Each number is 128 + 32 x the weight over the matrix's rms, rounded and kept within 0 to 255. Layers, rows and columns count from 0. Numbers have three digits each.

# o: layer 6 attention output (transposed), 128x160, rms 0.075, rows 4-14,67-77, columns 0-79
# v: layer 6 attention value, 64x160, rms 0.0702, rows 4-14, columns 0-79
o67:129148152108165154097126119080135129093087156173211185081158122130162118143149155095172087137232088119144126079154158134126125137077106115095110078148134118085154133165147121151134125074177145135112167111170142133151133127128102196172090121
v4:049097130138095080148123170161149102075145138110147135135110179086153106197174144126173087109132108130132164151111143088074166139110125121112138102059136123125101153140073136190176139112100153186155154118138071127154164124129104185093111147
o4:118151122162160187118129098130104140115098133152102145142105137135077119141127137144094180142138159102144182179137110155110115161164121082131129129131179134144134133149159081087061114119149193141135164100170104152137148142146165138063117108
o68:089112113094071149125180167128167095060127135103192138151098137091127104134110126106099070124131084145145094121151138092149101076109150178043119123018127112158166158093090147131152176136092143130155134146109086140112123133120106099167117180
v5:090143092161159105173073145102105205131116114122131180101149161085118112145077113119135050080118125125120084160108139111165063156190137166097083149133198152115113096139112125117128155099152199082107185123126079097136150126123086154199082094
o5:104088110110087105119137140076129069127148120156151114127174083127085178136093129085144119120155148118132118115123039157094140131074137159140110108102137145096128161105151148139198142124136203131109119111154138084098118104155100163138113171
o69:127179069118177110122142186169122138129133149153137098115149175079121101137141138170135096124125114140105090130140168075095097174154104087111112139054106175151135142151155164128035158060113083202151108108132197153134140192099089109117141122
v6:138138116099167124143144131146131077116133100097197165161175136123134107102171115118121166110122146148115121139183141105129105111128112121174178150095145118139105166125120146152109156152109154134100101139083164113132162131123118149095143207
o6:189125104156129119141139129137157140098187153154104114117140189154199047110088142150128124106145085122114120107127152107099189199136158131129120144150112101143110111164069165109091095151165195145146130112153103128114111105126158132128089142
o70:111143134136107156089106121086102109109142054119139119181158126073081097156148129121087159146070148129074116156113151174116109159123109187167136108135087115132124171119139126139113172090145144104143099136111128154113146124122083087151168136
v7:119104133119169172110146136101138125102103070128097068118125124136146115140099119125127170139116150144086151163105144139169015092102129120115168062122079157140129065175106141102097141151143127161133126135156198180079179118174138123159164184
o7:148117185141168141037150128119129132165145141103142069160090150131161152074155136096122103102124110100113120145140128126168116052092133088122116183103120138136095133098125136133084135061064156057107184076152162112094111210146132175120209142
o71:165173147164143182150084103098149116143116103213110169140157128128139116156123068167112104139114100185182092103157132163103101147156097092165140100158129090163154130110135112136112153179152160115130123148091055204138142148108236074133093110
v8:106188111164115153150144064116161151151135097074115159145114173131114147095136130188134113192132093129136130139161166114140177166134164145092100083127106074130094125153075117126112111155163107172109182172136041185115143131123098155139118130
o8:122119121137113115161149119128101159121157140138147121140159105081060101174076104176144123150151105122146156129166117112116153121159116094162155148111088175100102159160156104101086104147134103119156143138124168146112126149208138176128132118
o72:146163114161143166061072092126148105155131132092098121146156163170127125115143137132161144152101180109116089138091114097174107161071073167120127048106156107106127174123101105130161119153186179062098147123205135142129132101130112075144103110
v9:104094070124118129176145117112060086144154168098102081004137174120116110116185099207191092127108097149161118111150099103067116103115091135092105211135119125099166123124188155129109099140174134116089176098245088163164097109153067143143230162
o9:116222197150131153112181113136120117163180121121164157150136165174090150105163095095161148143074061162154149132159183095143161109172120128130076120212139181132101142114101149108091130175088063112147096160107170108110122085108108131139095143
o73:124076125193146089131110141146168144145079151126183114102090186112087141106135146116112171180112155099139088134131116151170077092091174108109110190032168149069095104085096177138123148111186059087146182115135118133097201209156131124199149100
v10:115123135118141101149080208142117192146114171132120094130099176099156132167156156178146128099180122152110104166159113137119090121126101179109110111115096192125052117080124123126101164097180123158132098084121173099104176088106093145128187128
o10:098142171098084132134152117112086103108134155137148144173141066154143129198146164150113116095144156083175196140104147096120100154155143213166114067140124129122126192084134133115099113081148094083145189128123171075090125158130163059123141148
o74:131135114096084131149145149110153109134105147162193121116107093082128134150130108091139150092114128152136105182139085094119122081132124092055154182133085201163122034105145098141131111139144122100145058142135127088095107080127057107139101165
v11:078122132099088134081124097096072116109137102129178133173140108074122136159135146149141122118133139186173153081114167129091103155118111129107136126100212112147146118171161087090162161098117172177082087114132117093104096091160135159095167138
o11:149192095094098076108170108203146130132150103153090166160099167123108123178117140132109148141176130121078131146146137100060109063164154123089112096021105151107064112058074126139087157088144152069178109147143134117085107129144127144171134137
o75:109109139214127066178115113130067159087131135081161124135172094129184125133139092129123129099116119156149176124149192117165102127114136140152088159194132108142106144175171112121140177183139129161111108121104128164176158074187117142064118149
v12:184099135111080162114104079134161156148146105145148115106145091138146121095130109163194096164113079061136096083142091076090110135095142190101123128156122087128070154115142143131138064125156068149143093104138180142102117138104093089172152133
o12:101155117131147149111103064146117161156121179139194109112086138138236108150124078099103094117119114172111060130126189123148174142154098099100163190111111088159111109152128130076150156097067074166101148104118158145135107128077071175132081147
o76:152116142096090129118148148217145103134135094206112142077184133148134171087083129151136174132167142112092148171127146108131147144084141091111108117171112162100143167135138122119067096134157144134134185138120113098153138118149127101164116130
v13:129150067128123079124120084113118161167147136153130075148164099165106137135144130096087097132119076120104103196113197062128142114142141145141139093109056114145113097138126113146112150110156091136063134154180169105111153085130129146109142161
o13:092117094174166118117125122083103100113119100124189151166152116106086168169120124146089154126132111150139120148111103099174096148095112108118157107099145126141143098130102139121106084138079164086107158101148187102147111128148175156124126111
o77:110113160140139136165122136098139101053149097121116130153142112166158156140096086163097144109170151133126177100196143139081144122122118121112093208085113151120152162107117128131132175119147179172130082067104078111101113114098101109148161074
v14:223128083094125132144121162127148117138130114113176135087156166082123114082107115111093162127062057121133163164174150140030133100109139137108165086102167056079123122122142190079110137096200156069092134132138121138172132170152159174114158099
o14:167114123184081178099152138121099137067171098174088111118207112106119102146129138103141156143089191142065136188129120143095121142153152125117123147135126144160147121150123172106126121181122139104104187124097153087131137065115130093096109038